Part of a small language model's weights.
Size: 11 layers, vocabulary 24986, 77.2M parameters.
Architecture: RMSNorm before each block, rotary positions, normalized queries and keys, local attention windows, exclusive self-attention, normalized values.
Training: a variant of Muon for these matrices, 838M tokens, 6393 steps.
Each number is 500 + 50 x the weight over its row's rms, rounded and kept within 0 to 999. Layers, rows and columns count from 0. Numbers have three digits each. The size before them is the row's rms in percent of the matrix's.

# down: layer 7 MLP down (transposed), 1280x640, rms 0.058, rows 338-372, columns 384-511
# gate: layer 7 MLP gate, 1280x640, rms 0.085, rows 339-373, columns 384-511
# up: layer 7 MLP up, 1280x640, rms 0.0832, rows 339-373, columns 384-511
down338 104:499459386600546552467640465495716512501436564488476530502429580414508517411504512440358629508498565468516514613561513528506493523489530561529633550502400415495577501562438504519448612494548514504576527525444457434468522497447540486575552497474500516527594564484577495504509532464565556582606454492491473516527598514498505562510455515563648480449506544529570544517484451542477474479532
gate339 102:443533482552570463487386540473457515510452506566539496587447445461537534509418534513444590435453483417354500464465575501569504527517409471432501429580568510406508582553460441546537459485491522520520440548437467576505491570506559580505478506561471491417532487496463579597505533427418463567502481563511428487507547591519471511446479509542506531486466503457526460515538440378511436474478
up339 102:524468482515512533542502452546550427496463448539427529490508439418489485507494366537451459513579492532423522518480485466504486488508509545498522482508560529533556466467528479505503455424497478474557460442543510399522453364516574433447442490469569494489531541428523384493404532493435496433421483528431586515510439488371515481480430438450496526546518406472466464471495559448531468584444
down339 099:484465514487523425543519525569535548464533517531468632541514492471515533550480452614531492564533528465459475508508593530503447455460496565493573464432533458540507478491533450504455522516405409497416469493566544534475510458522477484464510415401573483596664448598547470543458527423429516484516537546524544536492547550608516515586483459517492474518504496497498490511589491438368489510492
gate340 102:479482492563501485474517486422596505608458516572390471526437494550506493530548459579488464403636507525478515474448536507404462535543456508519459402494469517469523460542455489636428416546534413471402458499541540513459438585511507541508513504472505491616480446476552518516490526529507531522548433511526454474566465606563421556412530522552567490579453546436466422505526455459574503537501
up340 100:458493636516477472532579509489547412460471506444479460479584541553506449481410529435438478602533525528449448522552613575567469532459527540479511506432434505527561492447620543464555430471563601615502491497565475492510441551511434472477526475502419518538588494474499498431519316579577541554493518512488513561453515517536452502594515593475554397432501508369369442512506479475512516481484
down340 101:375510454498530531478504493540464468438511532565551477472539453484531562449497444491508445573449543546447551471522483530541440515520471531476539518504460555457398509464658547497525449489468521557531528519480526464465461558515455479502539496498458516512508493476527478505525399552505488579514472486391524496423572502506520581559582386407459448510516477503534475498517468505551403465563
gate341 089:574560466557556480416435497507557557507396514580503578501464432483472517510526459482495440418484493512471472457489411549534509510555473514386529512461457560496396584553495449479485552488569536433477489513509504448490402484477465573535563476518572490573610452569566538445550560496523422478483447497586428460467419413511504469495406576464442460382490470432395515516521628415462523531518
up341 072:544541495489512503403439419479548522525426547571460569365524453501486397425539537520469526492471535469446502485599454484564464523665469587493462420446458479461470511495508507483537410534578539473568458464586447514397419400450480487446528537526411522483472359500453489465540525550495420465461494493481476546470452452427420509492543486480466489415589529481450475404547483550476505524483
down341 103:531508503502515404464510571500562495576563511473533489396515494463512474496471577490622452534531544514507533484576549527435415508505425539477483591515519400500505517518457499531481542474476558477491502513556507508505595472433494486490549531489515459501580563503519413506539487574449499495421516429520496484554545511597454580443515434501525506426555469439498403499433477501588540574529
gate342 108:474487557480382513524480475397514413478464603553525531546492468568516495528459508562531436490574536594485529503575492528475570545465490549534435397548463575401564371565488486472464524496371473572608526591470564537508567475595521462464477431478500451526484431495444550446496421544528395528391348538426513528434434593518466470487544506571530414470502480511556531510364586500414562557507
up342 101:516356493509483487484441470472536540561583540425495467466436415458421486539586545587562512423457465443407382568573432412493509484489501439553433434496501556561477430460543504550417516475586540493457500598484499572425539506535495498450454513425543466413530500420453541467511438485408437466553509428439424526541509509452515468449478578481473472535485530511528547436458518500538500499446
down342 100:450558500463484436457489475536479507415518565383505564426522406460456508508566535422486540438541480527471478516502501611515503532470514473517491498489493496544481522499534494509420510485505504568564520520397594451477541446582470476519573562562453521492522515396458479507463419509468524543512507549442408477452487503544502492447563490522550465494535470502526505481473604556499629483536
gate343 105:486501614430476398550528489478581465540503584503474535488488541464442481451472523486542517555545539416534547565549533482535407530386554517538497566445597483504474499539360470480549530480518506450499528478442511520464455504451533476538508470437540452532432475465536496541478489509461505458540449533495511452466476511464512476467571503520468456584547482437492461438544473490551491541452
up343 107:439414569468523562435578540519533535449548561488441456477507583480462572467546506450504405483479497475421534550539420551513376541442490447532458460542543449456545490452558454484410563479470420494412469513628563532360656543414463466516539481529530451456496526552546519515617478594547542467453475501478570528584475496424440547512474493516507529509567563497490438506510475549474580496500
down343 099:590454565646429506542428587487459528479434432480538415457574475442497444518485551445526581572445574431535471524433555460451531553445507476436574584499505541607479553495490420412508529587528427499426529508498541534396445519417497514520510449544406422571389497406541509558516560512423555569523464518612424428542526378582510541557552534468448475493499432507555481470602571540436542506458
gate344 099:490566493462551434392463478404506516412418322493464490507509519461512406423496445531506526508484420479477414499552486466433578519454443490468491529502430401411528544560534510516489507494537431626510485514590493477548505541574439503496469479469436550427512470497511562516561531488454444544555535515528489513516429485441518540469499481518515481565407501476462495577495481544488479542486
up344 103:440523518492462562551514489573515492494525588521601525393408454489579488516463532555512475487569517416478542497458426572446469412493591454535436463488427486484380562499511472476513535527507489518565496580463495606498438608505515556532621500546530500465535483438493596484443472479494527416544565572420422433499436527534482417502400526498488482620519511548472581381470546442499492577559
down344 100:503500485543497487572430628558434455473529490454525545589485532525582530461590478356467470469602480422508542463507382536438501514334520444521559444482477582498475581529510520521521487481494452404404494532426510494535521481539561575382502553552494549524511521491438542513497499421508511449526483542470531552516507482637539460519516550518439429522406432503427535490581554488500564456482
gate345 098:406540472544544476436489543465592509548429517444537524546433515563472489537600571565470450504412550548478537528324580522448470399503550481544531456580493611533442370517503505532464449458520572503484546577388424463486464489528537501463457481558429486494505443448422483534530551601502496480525443517515581476538473501423516513450555483528467482511570507437517437454493402459536499477534
up345 098:507428445466617509491517496622487454475459483555491581507525534555465393382511488478518575429560423488563471509508531527494482502465574507523520530389572574499530549568508573510456503499442466484526476582534603448508548532474495492557430519530595433509577592529504452441417440503581519505419468485542457554492524547469516531416472520463440411508483486560460562592417504513583477438468
down345 092:490416504528475550517494441492486516454517552522433517505612525412496464387359511514537586532462474483462494493508495437457446441503515495544604495487518537474549521572492542522436532476516409530511463601508511460528510513540517407493497512491490436505469444478454485564478477509507561554527491502506539519468497463499486533517403542524491412479470467534479465454510427513418394470421
gate346 094:491497446427579450511453511554533556500443396474485475369483565498472496523538616489433423534516464536479572490488458483545486522481498598531472464521440451552541521504512540521580583500420520439498385559420472583572386453486415494505513535480519454502571534431473419479454496553454546514520570525573464513531553492483458514578570408598455516496585574448446542487504441420466474455535
up346 096:544541470532430591466536441565428513479544480480543467600494332532541574424447494554546497582467559510527494433525493583362474495439467449517445453511502511469486511492449481443464450469543474509521458496478521457457454541542462491506412494480524601465521517478535465569538443495503571454455486505539385535503488440510428473497527489473542456463552533394482509492481462563514538506476
down346 093:485502426448571469530538504521523514514479460511487497437553436470524462494506619508458511546512461451439472488505582471388480540538502491611525479436515404485495411545483465499544498457590433446536442507546597534513520560558502464432460589521486510513544450496419552468529438461597442511537570508454466445503499364566480473472482484470529356525496510513531514437500459366546563497458
gate347 095:627493520490520434447482453486574461492432447537379461569540538536550524547529552524418544532518447458532483557472477488465497630454486512461574491543457400432521477588530488463393448542535507453573589515564448501563589477475530456517519455553413482522439432578555510463506506436556502474511576448507558552471507584526537516465457421444485542456516401477472459508451572398519412542565
up347 096:492547475513440497522529466551517445481583490456513458584500545458522513509473436508494508513559550516539487487574526581386520478511534491543419636598543505552445433506577481442459471420552396558518449546526525569545485518541482520504506429471537551540491475618580472509562490483520493500584463557515554473455595533441452518456543580421456570514520567580488503441441532471545493563482
down347 096:477475558582558443404546493465519600481561569429546454515550507568540526517519567577489492549545445493524469590434486399391507539506459491527502509513520578561482517482593420526468505514506497528568563541576522426408499466527586433517413491462453526415564488449476538493566423460410499455510513509569552497511565451387483502523536474491532527465513519434476542522501523496567474473495
gate348 093:476455534573524518494448547506495489505543579551522444508570523451459452493421513577566456521530498506555488494489454554353570488494451517601496411599561523547457531492550462546461459472539514516467583383475580556469495513581522545541570534408484534474438553482493486598462492488606519387566514591545545593441559447576368420402499544569502489533589547458512485393526501470544497525536
up348 106:441489452581525608481519495501456518507499495558537456529432513584410494439487471479522416456598480498467443509535417545514577432548540475472397494578493470467465493475540445494604548547512349424558526566504516495502526635456580490532501442454435606435511499538388504422496517455532585550549507466504568513597555472530507516609413594500449413409508544517461551472607436528478522509428
down348 097:568403516459423463507537509386556437537569543486446496520476519494508511528460505546489523489595529398575511506524432594429427459500510531459560464510524559497524531484457467506526600541493577466529451478561547535527465545528521517480399395516414571481505519430520408466484516460410485513507510465529509448450450508501482539569532494501475515438463556504569499480418485501467421560593
gate349 098:557524476450489539602497466423504466441449588455486540440411386498494508544480406486478506408437505515522423473529525479490529569596527528478462432476532548494433522445472545465513453516434472488513491529423487478563468473471525507487529446368391478488511480517555497461472480474474574355456520553575547424529459500526521546527572536532505471461426459506639528461513479551547488456503
up349 096:506489528507468461486453472451523443525472442491573480514522500580547544526490525598492516508490541596441485480504479490514422493582512511482501490423564544594535553396553429516448481471554526498496411548547394589476549447407486533466496447432420599520405529428489562462582514522490482549542404527402546515504501537469557573442452551556502513468602544486474554416479461572442461535474
down349 096:471501399503511502516488491506524469466457536532463559560425493462435392499533526413479540365465569537511552508562525543532556480537501401501468522551564596416520505580516453338527531549608505519497473563429530537473400421534481488515598501546513442506346527569466502542502436533482412481529491440518576538482495501385485410473510533478466478520541450559419475536509578587503443543526
gate350 100:547542553467560453470550513466432554515540378505477623460522565464547540509427527439536462519383466519518459596501522551560497553498432534523469478465533471463539596476458429496537451535473556565414456485514589538472497616561580559395553525527478484548535530486556454495575615652416590613423457511469594476446530487589568516407564499571509439516487474576414514489533449511498487416552
up350 099:507572488440441492465462532443603451510489539527488488504455431484584535507552507489426399529565493576564471480495455428467522516449538483487487471499531587487519492586453482475513577510516546519508549500560673552536547491469496476486506522537561447524517477587439498549472519562547523551452566424473442437539350539432514480547433421503461536517543507548412476527484473565595487446521
down350 093:533476454479427494498561530534618458422458419423465537534536489511449521582411505481493464554530504520478508498468501524478415568511529617544507393434494513521448570471557459517535608432497520498518505542408605371631528500464541471575493587587543500517481542555522429420508442578436499607425435530478480463519497492395569475560567381415469550446461520451425484491488456456548489444539
gate351 103:450483489421588402477594492550497468427657568505518501554448464475483417473540508500557504508484491439478500476509494501459456376487509508516500437547544595530507531396530496513561561538578493509534500470472602461554447451554496419537435561582524511470498488561533556469460471538427529566556396529523547422625499440610548489494637453449404511506496493448414564510544490574518531523520
up351 101:485494435461610507394362613519473453469504454483506494532594503540439568507467496514483513503525464577566596468456417501446546558525539474611488458500474511474478560514467526502511441558525470595492607543522625463484516477506449570402517538541514528512505466468530484576490435664518539403564565482502443477506463490500493573518434433512602482476479489474527544460513527565492440540551
down351 099:543486577542504521532499548570526521485483475411543452527473539509601499542465556464455504494528512440368551469464469570552560532443488579597471507436484511483491501607563550549539448476515465385487543434469505527466572508459537522433459541477476558469532501472500492488473513460626471470421489481561517432575469497531588523563492487629483529433523433466451425461497458443561443491571
gate352 094:514462523481466462577562508515434433425500528594499445580420506498459519468534435513463506465521550505474539424539557546553520536533569536491518568599471512483474422566566516492548522519503465510558473467377579468567449474450490437443432468495468503461492514492435601514489508533535469506555533571613573596568565426381477465506555509472515501452513570504516584457509517495493573366496
up352 098:471537597539506489574552501556459473495526578457483478482513486550512470583403473523533520575409497563493449439507493525487503581460572462453567483533556447490437419478463450416485613542400476545443611526502465538500608528463539471435452491467486457513490413559475606507446525398571500421464487518621544493525455533492553509537420430521460503461435488519497548583458513495493503584479
down352 097:490499526479364468506515449465541450528533513517573489455525497435479452442570503489463404547531514465480526503560529508546479493451461537553499502486508568509471417537523377502538568552459512546494578522403570498497497545533551553497472514430436463460534410511484425499548522524522556547531586493521487525566561547471434472461446481550435485543530528533521487593546491479485512483614
gate353 093:451430551483506568559568495485508502540590594490489483471513477468481515535473429461458474466441485494481484502584453512442475558491499556507529565463521495497521466585462542495595476552541429506441488491437459510527538517493496430489442406528460502519512520503512467553462557560562544530470576465460519535570539511494512504447529449563523520469485523568603486464492530504559475461478
up353 097:449491451467500567577385464529508588457562591510429548521503454539479532470532418460584513424544514527502453476399431644419451554554505537509508501486388463426521388622474527420499473467476463488446528597531458513447489454471486609522455537548558502525425516471512455499521436532516473536487492564464550455538437462530542555508531483502557487480566491495575531494582500488611531588442
down353 096:489456546573548419483546455488567513548594540516480438453604541601570496529428532536443526569484469466532446619548597549457487491507512477520436603415420554425562540516411562524511412531533502492553531433528585500408432516476477452505493511456538600513457507441535529547468463503471521454427431515515552692502499575422497553483494469451561467522597474550527469487522475492464451521454
gate354 114:566508464493442478581508428498467522429538500433417502469553475497536473458501529458501477485551376507432486484445520471519444462466621537549514518543444473544397498544537498513480530441509514468437534510424454503520499461618505490491527480382495567455509542551535561522400519559536503490481443500601587457413518422553585508554434552425447472498535448455436534551505526474558481522483
up354 106:426480484389499477452491430567547523556434531491402464593514489488525550399348468535582402513478479564502524499476534540470600589520469529515567433512497389462496519519518530608440502455533513535538578465509486497479618462505484525453463488465479477388488506574478545508529536457447477503515512467522555461519541543558484450464506505475475535491431497434361509442427546377531509542529
down354 108:435418452545378508461480450583551503498534513458525511525486546474479480576492474586573463401352620516455532429492492508481493614530612570596500566412499491451493460416447425578495463532461512478555514479518434534526513569436507446519535555483498473556462464521633540495515426512500516499446502489430513457487577479673538498534474536452538524521509547578467491544475581457555485514500
gate355 105:468493494564448461432496427487367569506452580567553513415448456502448534419558535462486555527472459512526475495537424482548470564544449540542546558519522501495480463494452538448546461564406443386478496519441511602459407489542446581520500393477497448456460564463445430541508445560541480505457456470551411544484475555505538379484456518575493482496508616436535439576468554538513427456516
up355 096:448460551415486510455463466447546454556518533496552557597577502446409456529530485434557507466444417554487490423453411490511549500576395546503547520489461581456467530468459422535518490564525474471503465603486554493406552453444487531521475483479431442593572463576568531529497582513489537441464429550539409558511502568458561443407493521527546486490442544492504452455554534565471492433514
down355 104:469577490634560511480599537492658496610561501486502498549523520501511536480422531447446524558474435472586495511517503443514514463555500439505545517532459628546499533464553514540530487525457450537467426532538451476520474498529456485478493492579416515504573609526538527462451570510394508418524503515502526386403498547535559474506486479493485566477442523470506483581442567481489494471552
gate356 098:467424440504448499519492456541400505389472512596448539543581517482457512459470546459540571419541556508496538548509497469554552456515543448559548611537624502479529579470507534567590405507574514468521457498517527469497424513549572487466384522504407551502583448468580490481561503535399491469478479515439504528444430536495577491452513544503448359419446538500503499476508554432527498435546
up356 102:562481541509451476474556458651512499449465479460493524594476489486507536479427533534479510556505465539530507431552590546555532497416481525473696461528497517545480495498421451419480385531560410466528460554521474485520478472439513528499504419406418490494591485547487437515586473488498350556521485553479568514556496497476490499458423448416497486470443509577496500572490507433472551521496
down356 096:612565541495525460492579595561468496509399459509521435405551526489503505514522534504521477497604597485518457516470509446495482515526487459477531538451458448576495323472472537438578580579538474416507512456516535535458550470629460407496513543529479550534471537586518592515443570500530527578544521509518487513492580410569632460474482549565584525520504489487466496572473499452439547583472
gate357 102:532513512516402463424525488448526526527591479492468478539440540485505521445527490453440458351445512485633431489550404428539493433563592380512481528471509491515534475435477401525463522484453526521486513445519422564476488510409537480479390572549576479521529470567450459548507594566366530444577506549466548515504453499477474456475562478478511496458540557611576422493497669562550517479404
up357 100:468504536505424561480463451426488514541489440536513492560562434464538473485518510475473600481586457429479516472454488556461377388490562487478585472471531515404461424489539384519525504501558541517469426542488541568475477511492479546389539457567479482496506587560465479394606478385470502529463425428562487512525517519545529521463421530551352556488473499413513498538521593553489443486492
down357 094:594502433486479468531430448515578429499543526420492513597435451536495515501548501532541467383527501473530498457418487550376485418510403468523429557542495589505500439491542466500450432531458523464434543494433412528437516497495472479423507540550522483556548530462565526478589478491469521516506430517498398440537497570519548451525496431469500493406502496493602470468549418495478562606463
gate358 106:523565523427430568512486490534452451486432476555488540506483537450537432470491498399542459458474499438465466621536486537536600503504476542463462466527414441471526545492482560559556455431544469561405557564531527452506456537477486469448477531519546575526443520500510564405455475511479466534513531516579444533511534438489530430495513455528493481594612441529571495493478486490444443525522
up358 102:601458492509460525437523521472643494540495535482484526520522567544490513495548454484597397467514487430466422489506490516453515538427412555522545415485448519565498538521460482479499535543366487467564500484548447590567454535499522502574530604538488543481472495584360430616558435552482455501585536515562489529548409544545491532472496458447499552463575506547484537471414581572458486536474
down358 103:534539496555568497467496500412595510463495453460615550593443585592487519512496496505452510447506407535479460451584434518497523449427544592511472584503591432538541441459505459577456531507469492548540544434458588558494550420534410454564585554485452552537565441450481571524561510542532461498475396517470510742527512554563528467528445456567465518466450459564444405442582587437585539451488
gate359 115:535500369482547521470423520491475481450533434540511494460490474487462496545506460421483503495497526555412462476521436407487487543529537417517503451510358565505585487492523487473491472570475464476500467472495507502517441423481456467480570495439447494593506548593462499484443491528513472490509444455557475506531543452575462546482465550438525520546496463515453531399592470459582567509463
up359 116:516559506495509451481493577517548461554522565486475500448414463478458494473465506565516480457541511430522464415472443504513438481520541570498432521511526443498434522555526568465518476532572462509622594427527523441512652610505540542450452532503482477427498404384524558440489453534449443501475625444452548484578498523467575472514546539603486453541526566542493516491501507527417395543492
down359 101:462475589483438583473555520549547556456554469625542460480472439512511476627541486478520575455549465407531493462487492496466493578496514435505479425467566568379423496426491530546435496486507612580457555480564591462416533513389455503461501438529546425549472442411481583504569543553609471482462535517472570567523563489453470434608487407546439433491552475564502456537447525515541443453609
gate360 108:404499482533506555348596460421484521414588462534523567547523531516522475440405512536586498604459529500499556486472471565516574499484463435473439550516446443489498551521430567568468445411472470480506486508517505540479564459531436535463502503477502482553490462477475506532512500466466487580448436549593490528494495508574437488426515502536554524536516540434523472500587536478488437471510
up360 116:422458558538486487486599481560446522523484553583502552457528526432562524500486628460499466476572502393447536512531519576475468504520474459407576569543568434471410516427557509457456428482450491479584561521464488450505501485485555443539463505498493486458541456464480547510532573551482531482617513475403546527540482524520549458477520587545465467466550510596474500481543448527524490504498
down360 104:487527470378458529520462478509574480539449483492444523453469546445505503537572482416496473519564518384473469536405395403550489491475460514476422504484456499465614528476591479489431504484481550559498530464524486522535453515514464567503617529451539487582469492489524516514536501548551554602536486579408486461453451502482506457543480444479471449541416475530484577433434624491507522556476
gate361 089:473549546599491461541481404399593496432465509517527495463460489551506433558481522467575423598597553494518497441549421446455500566527477554488563561498610603452443521493511591512456483448506485459338508491499410419453498511543460535533473405422488502515479451523580483565486587508510421517492532588483529583495569535460529528458469462566570422532458572479566481546584524469544548526466
up361 093:505486536418474429474451605518562510546530492475437518547408536569608406533555560497410487484524466573498478520464513466472544454504550539501475476471428571591481460464524522468549464493472498471547507554464535403487397591536489518569616505504576467427534501392389469529496495486500471552628525491431490442608515556466502604488477578524464538551468429462532381505460498560525469450548
down361 097:466495478491522509507506473447599529622500593502557497576517471417531544492532467514514469415449526570493490443456501477446573392432490446488450422607504472478467482532461471509512483439469545532498468494364487527529465477486479557555548431468476436474532517508598465535455519486444495583444474546500500726556450502564388473549515499575449485479447500532548567598549472465488419547479
gate362 101:508492460511482500520468521487516567446489545531535499478540505491427462490436548494558539591513579452500513592500396481514531467422499582531444459526470430586521450486491472445469479520496455454435467475568429482494496485592510515525609540493449524458515594499465514572479501455554577436455531489499430504485560494493460524445497532515465527449470482493439486453537489421466444486495
up362 100:570521487500501524514505478478396537420519468535475366497507486490496437412448522432504543495486449489517580476529556501447519468507459576464467476501538441415418398521510557510537554653525527519514535466565505560591502513490511528505483480523606469363458527459372470432546527371585565521473462479564581525492543540624531496566452511472441516549472499440607530518530468513495465493469
down362 096:519488449476557463450434531548533501523462507479525431442398532465501472572493576495474476539435584502551566438556471518435507532458489555443475444567468392537465472506511550435547549570553456477500540511601519513413401508498451515533552492482506542507526595477486481504435485420516579509440537564540487376494473565497459499528563512558446559566529490455520475487452485452521376484476
gate363 105:522511502457465511468548492654523514476471532482472472563513593564500484513435587430468532472375535452377574464509491557458480547445556458466495542535465524520446515501492467454516575528500551477444427454581507466468521507485530510582552451498570409489500471571602489508506622627465542540503402500436458509501437497505467475441577465470546423579482406490475474496498492445530499474398
up363 103:566407517483471513516520417494484490490504519428484461504469521519487437444538509378521616435495513450510438455557502436443537630494499534548475575496466451602569538495529491454508536545534541459487616558507458500494471464467501549521533517524554539477475466434511442557479492559530473471506464433476514469518439498569497571426489525423591594459531503494507424482605491534452431492560
down363 103:460406451484528387417608528475526418600497513573527477525534555554433436504477530387481443444452544456496479444444439527507482587539498504552534486491407536456524531506537420535490408502508496529444454494468424542524406453472510504487512482524487478506472495478550457577556549610598446425480500539550489511463463447536512476434512491540430439492550557445504436457520532553478521480473
gate364 107:554472484456480504441515503549457464604468482537541471441501487510555509511454471474537500459533466445587474446501486474565470512444391513498591566494502465504464506512587524486537450578496548549479480467572503581453577532474494466440440532569508493469576467580516482563431450471429489550522564460548504536431466609416542460510536515476513602462505606413464525503542545539433418515574
up364 105:435567474552521523527456551451504513385529519477420505496469448561420526494504441518458499456545442469530436480545520504523586417502408584451488420535442548494600451496451594584554542550435525491493505518541599472572540423496603556491519557561573608534459471569487507506531499562457520465601567575530544496431481551436516554571541527492477509370486570532491505483470484544420481478493
down364 101:426523507529451493427490523590489518585570376501366507464502520492390396404441518485470405460483388522507538466384490454539466489620442575495443426615588485455457481522476480556457559542428469405457469613514550528510427372515484493553485454538402435519371574556577484459442497493552506472472441504482447492434482516438537594372452501578510465532490568454491549523552435497454422483462
gate365 105:505546557569459404508519575476483517488425619434583457597523612508517481553504549434529555542575538482478448493521560471474555505418445463519530503537581494496519431587426483533509499515443510520445503530464474547495442500569453537555458525552474512578496447494527412450513477533354553507577431545479489488464473499557478498511584522522486515497456458457609449494537592464498462457518
up365 113:465606547490491558504508447589551520524562396441429502490491476507533530412495401533452417503560451590457573542466363543502461498556487468471501507528520532474488550439573546489430553498477535494513495513478478473481464482433463508488498457507508457412471473501554507535524544477602481515419558461468598471540475484410513535519456456466525424520503533468549476545457444519560607573425
down365 104:501482559525412404477457556474537539533455506530611519503477498431497493462530473493629567525505450458494438457519600508447539581416485476533517503485530506515514443585440518508527458449535505584468442489522503601381438477423522569561468491454523495577471418459458521529539484538414475476541497550425421478513425465579546474515506544435488491521546399504570493462516523505491550512584
gate366 097:544514487495507527605535444531441467539518492438567408556479490522494506482559487467502375488521448558457405519501607587440476529551479464533502468552608425410480561423518466457460471441467418468505477549611471446527462466504515450486528502560471586462512529458499430468541492437445614497461508490547461525602574474552517510494435515473488461440512452611387515508469499456504487562493
up366 092:520499489484451478439624466518475462481511552495512506423572451527491545424538513425595481523451446489554446532536457496489482444414480471416459446541523503400550469416424463537424475454491420580565517528564499426454550512480504468508556508423483484449557531551515547476496526508505466607492634558459461514515497548521515514516554492484572471522489435479450486457481580528437425472485
down366 105:465465653438503460485538573518515520481561479475483419444469509509518400585494507433474460523522430532537512610413518555530442430511583470524531489487496437461503495468502499510498466490464510450499534517596520523497471451522487511461532550477503482468518531473518528534580549556451510579418489505459526690582576529532526472602435500498601494479502492481491462490477478446562603566531
gate367 097:461529532540585522493518515595508653463540480479461561541537556361534442487516644566478534476532476505505527438511518432465453521456473469506549601456469444526459553450501410515463504648532590474514483494473416432465460505479454559543413465535512490529487549527427470492511503504586394493478505586510468518572580573418517510497595475505498611545494492467592458488564538502550548474418
up367 100:483497466513519488477524444564380488481583418466485593490478551539382523515537512492442487484531454410475566491453467501524396479536470373520471438439518568458518492474495548440503500593515508577423421425559456456491443572495455567500494407501557531415515581532481458430489466465535470437472537540478454483482503448531446493549545441360422477454534504495482468502489538621480492491347
down367 093:464452426445477457604469476583591542565432446534497495566565591512572473593484555537473471440507490524480492579446486459518507467495540567501429538528500498505532457496484516488477438476529464501531601432536535531495457455528506495507436490479450546496343554522444451570488443568448474557467494471464541459555459446445550415509570389422576527505457543450477592613533441461482511438487
gate368 098:520504487475530536534560556564474513513607443611548464500530465570463518490425532559411448487570372513480509500500443453517582457493527500444488461499462511399526582621508562512411447512496488510432474469440517564596528450546375541496400464467586510547491479569531517503522502540586496527556406451432472501575436404478485426472488561499463499442403404471499509488455500491493497504404
up368 108:556555492501596516483478525550473526566559417500469499456550496622458557489457514519443413485539391582451568543548518512448563490494530492448543533549536471448543527553491497431485474481430436466472499473493479490494431511615490488524408569414492530518535480478479475442489548580561529475561536412507480434504468480520525477513569511404486610515504520506430546475545496552466398431539
down368 110:442549466498548590447539539605504484504457494488538457594546494502524613454420432556452493500441471436445449520505478410587458528428456437511461522533491456463514477503587577529445442424560526495517517482551490481488502456485523414427463475452557553551434431605502517593520495562527474503442542484501503598583588459428476466555604508493570610383521459502564575448474499471514538494545
gate369 094:484452563490489596498508448511485431440522572467476464549570491609516481497523531521433466501534596521431519488506458482506554567453524462541471531455575529508556515450515518497584493545411647576434472488479507469532495510500451454553510517545482434489518512492518513506526556491457577469600388519540480546431508529459537480640508494568504521512529494555552513607528482468523573470483
up369 087:505469527501543520623395497418489502465535553474482534447578471493490504440535467472446534529463500525505442492481539466468499470529542545511495467511545537490527513463472464544533577440550432546487551556539533510510518639558484538569491460464495557522586506505556569627437437478537416546422438416479459491506495415588509509496479511502472399534473484582491555499492595572555516533518
down369 096:497507424459538579566503582476460461371389475545421478554474525452511560483467520555449432523491518438472546464533574521482548465491623522558542566508518578510554548525534521524515541423457488482481479530461531382518475487459527550557543481546425484458456528537482508569515475517482435456595521479422519547478480502435571491541496497505447475443442602483504631435515533517404463493559
gate370 113:514528685552576559469459395527591526413512562498512440514505574490492423477528448504483471405508480506391487574502476620520526594576482458601464514518468569566586512493437445490453620536537443421543559508517523538542516560471469526497496467531467549464573554487512401498564536556415473440555455470526557496488503637479571531436445510472537445547561483446557531571542437458513496490501
up370 099:525482593549497619538481464562551562438561533577458491523495457535476544480537511431465567483579428475534543516462507554461489413526545493488519506564509517460537501518541565395507463548461524570603521422509532458515534493506441556532383501517502532467522484461505405579469536502510536349544463534431540502511526466508505513467416513462461519549578390501380476468447493549509491496527
down370 106:456488525483485436459534552429539532496414605585477562614477483469518452477504460453508549568507482514438568629491490550458502483625558532651502574522538471401433410486586450441501521456538430400545554580532485545517466525530480505465460476430534443503476448392447524431488395586461463525607467590473519537457525521551493484476511538502440573457544483483452470431489428455474524532533
gate371 104:409437500541521518417507490547422568472530544490523478383479561508516556498511500489529501517512571496484470556497540545457513559536554490566554520467413519451569534478466471457454495562458508443522486498536463525534531517508430461510501453567573441459471489449508506584547383471481508492544400430515566533467469493512524564458500387430393631461428488537518533511512519477466441424529
up371 098:533593460548521381512533461516536565466496462511490528521413512451450477460469444460572551506470473511466519499318504485501493527513462473488487495540577518566492457406539476440471586547524469461505479463505463526432564491540476588438409490543503527550510559530496510642384563430494561473515587493473476497531498548570529425424503496482515454489508550499571534516419540522528454509517
down371 097:440475533499570533595569546548498540622528501410472509500511547468485586597528575451473563482508525455549514520533530542450509481422504499525547433443502576561469479536484499355465529506493503503526544434412569519449535444542469419415496531430508568439504519513389461516542472444470602466502529523511509561483481495524537575475423481535594423485438501574589489478439471479548492586554
gate372 102:415541480561475452439421431534546519521604512541528532449447437508552422488454536524467485445434410551460492442454526456525472512549503439531529544594528602428412585516486515564431407528473477448510484421511459574515474509461558486482498442448458495459496510474457477534498524553489470460539470437499532447382548512408524464510469464482459428478500446541482540511465563442520504519565
up372 097:475546490480431521519465538419473528541523540422533569497520539510472557582489421526359514525511521465472496509499420529540464546450444550586438499465463530548417437548688495440476434502401380484439501499482589459507467528522492507557510424578459453579495524609548513536466614522519439453546466519535470476466462427504463463466423493508583421553556565474506508443611446447443532485538
down372 102:640485505492548518598622475527498540603513538455493527477504512472502446465452504465435513555567493488495450504485530450473568504472487549514468469465476401492500470531518486467527551495499565562533548541499481389519521502528564523510483523560589473550525572476553550360435528459520410359529534498511396293492573488499467510441452456531493476514558495482494443503488523583491439613406
gate373 094:582559587501590473493465534567450520562513419459420458436449534472515531574521437503531508426549477439524494584472469466397518597530505488423521564434527500509430435456556642540508554519443456504428511541481509485459497539606387548397414508484456412534508506445505583454489562382517412586468531460527520524453468524528578593488628596457498444497475460504535537504425537546506594525492
up373 103:437433481531500556462439522393523493504563439563603519374497470407407535590515460470483509523520501571541356508584465442519478436482537550478531474500515462483531460419475542481390508457457469549502472490575483491608519442591593465440551538446527463495526495448451489513524447481422483506474549522608374519557460531498516539521562475515467536630531455504439568512561472447415527519582